Part of a small language model's weights: MLP 1536 ReLU.
Each number is 128 + 24 x the weight over its row's rms, rounded and kept within 0 to 255. Layers, rows and columns count from 0. Numbers have three digits each. The size before them is the row's rms in percent of the matrix's.

# up: layer 4 MLP up, 1536x192, rms 0.119, rows 441-457, columns 0-191
# down: layer 4 MLP down (transposed), 1536x192, rms 0.042, rows 441-456, columns 0-191
up441 092:111153106106114149129129116174116111104109095137133167117115139128180100121133139158129097114168125116116168128175121139156141130142155141158087170128166119152104113099112139106188129091163144130112140122094124136130160098122138114122149140141119160111112125106098112146122156108142128083123118137127117141130131112124162144135162138137079135165139134070126153121105140128114149076104164113135104164108157116096119150161132110155085114137102141144084099175172136113182137117095139090090150090121114124115084122172120167099144105163108169125144148082120110122116097150148121111
down441 090:147140147112096146118124152149152165133095075139112139102106130148097130153121138147175105164117167121111126188161159131143117122127143156116156117101108116147108130124113112111132137163103188086109117107114131109119155126182158116118186133089103181113103105123127089115105146155128147157137122080135107184105142149120118132107150137130118090150153158104099123109116130142085123127158133143135147131164149151123180105147158107118128119150112119118103126126129110105116104101111140102151113160153122140118110149138072103145118107097126110088178109097098105147147089144178131149
up442 105:079148112093153097128107101126158111168100106150123137164141118116153116119135106133071143150169134151128137127115111113143093107119170132145110157131090133128126133077149096135107118109111168122144096112125133109106111132100127165127081091106102159090116164136118123135106128178175124154119142159131158126137095139118133145163108170105163116122148152166130152146112101111146117091131117103120144090123134155170130158154112100155186127132105109152138122115110191150104165112120124098121133188144121088170126117119083124133124099122135171146101169116132128140098142122140160105
down442 111:155174147103111121166137112126124092140132077142209108155139123125134086167161124126099172121096145171115135141100108124150126126127129151158114136100149137114134093155129137108094122056137138114122088146103138122106145130129121139147134116122128104092166128120154114149110095149150148158120079133146123120149159134148193157151147133085126115158140140158126106149111105141141109133131098126150164129101131135113129139157158130144109086116106093113143082133115157110090119148102126141141184127135108121098140164099095122131106094084088118169124097089139145094132103139164129121
up443 094:142219159126121093135103135156123141096130156122118118114106106180096147125129144115138142133141120161113113150141128086135135147115122106115133108114136157126118098136136098097107136124110116129102143112122125110083100132142147140154116122111147104110152098173134160077111118147054110113140150155131109119079131187154080146124132147134105121136146125133119115117146181171152149150185100116106131117160112133125128144102165103147134121105127156162156139136122122108136168112153102130087141101089155110092167129136147150138123140107127127094090155130183081128118108110120174151
down443 098:110125095084130141131087141132152096126159144135137144105143116151156138127111148139154132102155122117133123137163168111148174127128138190096135075102137145127163119150119141153132136112132104113108103087096092144119146160144115106098084128143083100118123095139135117116094083132147119095160120113150118145140114138166118143135110140116177074132114158133137146114154129115148111126102116164113128113097093149130104116095120090138154129159153139132125067145147083201155139111128172146133125137094130167138171080109152136133081147139120110106109115173171157112133132147127099131
up444 103:141141115109135080111121153119150119135173133076139105149129149122117140143068151121066141149136136127138077108105126144141093177154073076147124126142131164132130167117157134152134131144142158172136177152110180147143143138120192148101131122118126149126085158106128137174136109117150114126149107100129125160147103125131105144124079167099130079094118150149152143097128115120158151156150103132142117154158140133102124116112107115116086127098131116099127096145110123098158128092131133163093123112112119130158135068103125122141112125174139116095124127153175117131112140137116137100
down444 107:143133132122145155086125111146133142168130137178158145120124170132130179107125098135123142145134161135119154141155142109147118138150154122100131106081151075126151136129099093111154121113105113179122117153115142075102119173133109117114116118076140115151100121144124134142166149176123111097163096128107105096145159100132151099131153115122138134158112154147129124097128100116115125137136088163158142104144100121147155105099121152078134093124122122161151122143106128161154104134118106176101110133107126157194119121117187142137127162091080136170135132130098071117149106126111086130
up445 099:112131124108087149143148102106113142142142097119168139120157115109159165126113131120161179118108094109109090115196136132161097111088096152121118133142121118149141173143117098146151144127152111101113131123111136112135164119134126119153097147132105120116152125114129118158117140127110097151129137172128125133146166201136095118106141164141102135082147115157126097146155104143135128115107144109105155102118062135149102098121064159116118156175127114142152108132153174142078119100135119127104154132112103164116152118151158118101145113139135143193103159143108160102105122086093121138
down445 098:085145073165107143107124070141133106118137144180129141150128136171189124174133095113112140135138100116117110105130135110089149115094139108158156127117145126129124123091143108185146145158173110128105089131132135094128112145141141122095148099139158138135097133131149076077157186119123124115140179108087141169107112123109105107134160113124133095122157118134158167150168121117131111127125139123124156128113091101136126164111122144154122120095153144146136166103118150097132137133134124170146145123123117130119161136158111142137118172145090111151122116116121099081053134127104119141
up446 094:174120136127108084174101123085177164133129116123102187164095093089168109123105130145137146171101138130108161188149148111123122170127118115158078078149100099113108158122106132140132105111131154102104143123145104135139143139120162123126122135145130157112138143118157102178119140126134140156142127085185104123123121103095146077137133145111097125157123119113135116103137122099148130133172154136131159117133148127192151143105127132137117082110131109098152136128104093149148151146144119097117141160096129102143137096144126145114137111175143107137110118163154090113112079142154118140
down446 092:125141125148126108136105143152129129123163154172129157112125178158130097122128086116108150136144129164094099142136136120082120113129173097093096122147133159093121143110138134152144155151117090112126132172112124138152113175127099158130105160119187153150121137127175139125121103094100144106107112127185089177126119122091122120145128134086134107129138118074159138138158134125150157106185124115103153137095110151115106161097105129133155111099103121064119153153137125160118117135166094122132174124124108147138076146117087107103110136169115125128126096124097137107152128109143083151
up447 099:108137110124119154137162103111135105127073142130129102090169103150150127143183090129164136192158134122192145112134106097121099162134128141091136132165128112152118121123106151099075150140123147134122130176106121112165134110123136123096140141105105158146150133144140146115104111103111124134132115124087142185132135090135155127138099154155170130091112125128146136115115163142135115121117126102111133057138137141123093134073107146047116132120168162135126140122167163092130134142143085128160118104122095104127153128129170127125138134105121100115144161127146117138091082139137140136
down447 091:103118142151127135114148112112110111154130109134090146106164090106142125123165139125096131124143105110127171130093106112111137185147136117161170081139117121142115129151090079128106153137080124113116126199133147111153145160106163155114124129114112176124145159103150114125159118093129136129084133163100155175093182124125139071129091133110112126134127170145154117074121128150117155121140072145093139128143133148125129121139109101078117109079172166144126123138107163167134146156111088110105123126122121133120143109129127122138122152121173132076144148113163131122160125098117113125
up448 115:077108097135135102101111109087138152110059124125137123158156165144090103099145094098125095156166121128170132102135126147153152150133143133076104109150143128127127134140136114099096140165153113136189135153159109147119122156079124174142105118137142074129133110121116128066120169098114127129125115157160124139118144126141137101145112154143146133142170092088146142079116110129176084094141127156123147115116102097137145167125135147127135132171103126180117139120114111127152114108144098154147121093096142125113160128119118116166106128140087130148119153124117166136128175165122118141
down448 113:120100113118083151149149147136110105121145129138125160112116102094125104077160136128121138153105144107133134142104123141106150105145102143102127143152172144122122171125094113103145141125112151117122097139163143141165099133125106120153106115142135130108118097138105128141140134137164128166101113125148135104123122101142102125098156125100123165152111143148121114105118164153124160172155126098134141154174106159136123137128115161101101055129154138100121098157160128128173052121128146101175158157097142138139126097144098160128101157148136110134149097172124077059186137093129141101
up449 101:152132172132192126111147121114128145109135200085112112123149104164124098155131171141112073124146134122161146118126120110140132126103098158089147140122154118085164114163115191132128145131160193101124146081157121115123135116144103122132115109083168127115130099155170153172148104109108081162134106115135108118115104146116170124123100136140110136077130141106125166124118136168137149183144110115106109101125121113071149133133132143132137143151138123119147121134126133161106128122106130132123129130122112125099141128121125141050125124149121142117142097103145164122097101073138121136
down449 100:131125120094112160174127161162121113136139094097137125164124150107123154087131099160136130164130135100121125126169116075145098110154168127125129191118105121162125122132109080124112109129105103124135107149131155140185134127153080145132073167145078078119140109077084113135191125124126148145119111113129133130130115133073101125137089127112169139123123135153146114117144146132117173133109115137096114174143077150113114147146079136106139131120151126147128094120133110126160111162158145097119160088150122135151102128126135122126107102122124116168172098117129117127158156132156161130
up450 105:098118088119121161092134114170123194139144094130121128127088142145119133100134171108135143111176143155098116096123105111173124117154128130139131108144149153130126132135157075143113117110151156124135150158159132110131114128130143094151104205122099144127128135130116095103140118096144119136156184136118131096086133125122159122147124086116121138132124113160148155154154131154112121169111093103114093090158146116167083159122183131158112105163086120114124085132140128116071090089113103127115157092137099105154158135117116132127128137137135123151090147150150164131091126155123093124
down450 102:113154150139131140128089126118161113093152126122141157134146119128143124140128098095123118132097170080127134132151107137120158116120123117116121146104143063107143086142145173114142130103142067065096128130149139144126136122102178134086114090104108138141147127185145095123101141109143131152111134141167131144146120117136119132167109178136116126135124131122132117126103099152153064131170095146136122122102084129118148084129107103148141142122192156142170145106103134129104133164150164137115060088124141154110084138140131142143102151176111146112125133095142147146172105131155129117
up451 090:123177142106119130138106167102122146115153105116146141086112114198140070110078134122154103141136143137132126134166119115092063130131145115195102120091099125130121139135103189163085154148133111164112134114160121133145155083116131150154132099081105117117112157111154157097156153132136143102113129131148156112121157155109136143090156145125132129131171121154134086144105125118111134156089150121101142133154134145107120109128122113098118143061113132119102097110124168093112136154146112098119112106121112188153155139138099129147136121126121134155079140171109116142125128117134124137
down451 083:108125098126098115082120103074178098089114119173129153100170125124090172131131150126127115147121135151141125145154139115138132111126147105162108137123149117126122161146134174107139095122118109145145094132127068114148151103151149133149148159157116160150119145111179153112102112150135097155103155102092114137114130075087126112087164140094123112135103147153153133106156108166102139127116148155170124092158133134141125144170129169133087100137132125134105065100173092140118121129152136178149140139148126116131161152126134125085114158116134121132109112062154116109136122140130104112
up452 091:112146113139133141112119126169085180096154132168161112103108109128085132096138195122167144126121123124145108174142118117117124132130100114151142132101116115105133162138121164100147126128097132113132213138100115151155098126115167106126102121134094136138127118147181158168153131124156120101123140130086161154145096126107127118090082099106127087129142122163140103144122163152149139109137140146105161124135126088138140113148114130089141133098102113146145107065175112114162103110077131162114097155129109106155139120083114130151150122133110129136137089120157154144150139113123166102
down452 089:129109144128085140127156092134106123149146144152102101125129119162133155124100130185153102057140142114093121143116152134104106106107135156168132114151098132129150086109095116111104127147145116120109127139093143140080098125133107142124168168132118111137113099122123077130115085125164148101126131124106125143142104118123126146153143091130111107171117127114132103118145125141133124118128113144145143153101162128159138146188139167114162124122126128138113124093103092134163138130128149104145138152189200152134170148107104059141084131113157161179126140094141134135129105108083082138
up453 109:082124153178134102135135123130140139129122138096069099147114143119143115143125119130102100170128115084139148157108161132121154105119145166137118091115132135142170127134146108108149131158113114094152120099179113144134055144109081131157112117120137142118132129100156120138100098110121122119148155097140118106137131099130126073150147146153127149154088126161160111153131093167137079133124106149164107093154101128138131178108116114135166129167065182141119131133139097114108141079171113150104123083117107126140114163141138113144106148147151152172098143106108154124126125120139170123
down453 115:148123131110065103145114106134171149131126109100171098093074104162151137139106115122114122154128179136109109133144132106093151143126101094109151096123100143109142115165135100134128180159098091133114103092119130152151139143153109123116117086110167087142163129152120153141081151161082133157135158129129149125117109111123104119102202133112149126147126146128135137117132101116120108129127149138088119121099136148109109164170148130144155088150146107098123118109126171160139113118128153136130179131139176145058173141094139098137120115124138134144138101093117105120165145133108143157
up454 100:112133153142150155111162142126137112144152129148153071124119134160091064134120140101157125133177146093134106087099146121162157104147129126137117125151152127122066168150121142180164150161141119157110118118134146125101137113137137097082109111126142117130108174130107156102141098112131090142110126118184121078136117146120152107079102167113155138152130151151144110102115162132110149144124101136119110110144142106114132111121090106111090152116122126120107113145114187109112115121125171094101134117091142157151075138149105135179151129171128128159134170100130124167113127117140095099
down454 096:131120157137136119105114140180131142150139173173126101103097128146132143145095094114124174099125149133136177153123146118134151150112181062125131144165120073127147139169089147111152127112110089133092093131121149103154142137151123101141139127160112103089142110125114102104093123124066081135129144113108111142126121152153175164110136131159131123122108147085140112127111129105142140155172104114124123130122149126128096113146116109145085171102165109116113127160095113150083184124109111128119092144133149165116124151131104107110141090136119166122124121139176179119122136141103157124
up455 111:078163136175146155124117105097104130093142096146163129151146113156126095118135114109175130130100126095121146146150113129095150159126127133088097160099142091146140099109141154129097156125180135121132137130176103075145170149143171138105121121136131098125112165121118155085145106101182129109104095128142152172136161096079152155167171140113130138164129109183135132141111120132147125123140167107090150143129131112157141121085114086129129139121113096120136104135149143098119081106114111147132132105124156132146134133124166142115108124118180115094106133123103120130073097143151113137
down455 106:112127142106161158157150099135146102137153117117140180118162110212143151166136127104146131085111131101126109144146140134113121138080147105066139150118143117132181122129175154105119139112200090107153151110164113109132161123156165095121165105165156132102097086129121153132124103131119136130130101138165097168137163102121117167168114111101141109113124134124113108117119135137116126119129163100134141166143134145140124113090144091135073103140105108133121095141094128152154092102118139122114124135102152145119132138133105121109132135124136104112181122129152086107133122135150127064
up456 089:131120122127142149146115128146138085138100134167113124140087123084133112115124112124104102130124136141136144126121126116170132185136136118177133124127155129157146167113143105140089080119142063107142106156114179088151108104126120125132177141141090136120109134099150121140168120129147109152165136105170141161121138136112120167127137137147139085160148111147134121133093140135158174159129117125165147096158111147127096111126132097093174127125135165129140118103186102093120127099184123136075145113096097099108147126123095152128115180163121147092130089152145120124141100119118092082
down456 091:122086129105128122122117095103142124110136109085143142107123142155125145157114131169131172154150151160132112159125126152145138108143077157121129110171106135124159121093119115134151143160114096114148160113097112137102148132130078127111102134139142147117115132105126173093148137131090138125107165136141152128150162153132135106118143091124142116116102136107095149114117149084144107121128101112103124113139108085078107077090141202144108164128092085147154116166145189144144089110104133145193124144115153152110177142135111102113116085146156125136154148146104142168089141141142119125
up457 108:114180150082141085114088155086174101145120111097105093181151106092170115150109170189107140152111145122145147139109108146146130094122148126150129116115096108126127136140137098113128179132112145082125148130147164137163122155125152129140157130142105106145141147162153186118164168162093130136102088122123138123143154098134181117141101155125095132148124131123129113110138098122134102083138113153150132116131119097099135104161136107142114133129114130123131121168133109139184103090120141167123131112120158075147150139112140139142130086096147105119125129084124107089123082125124148131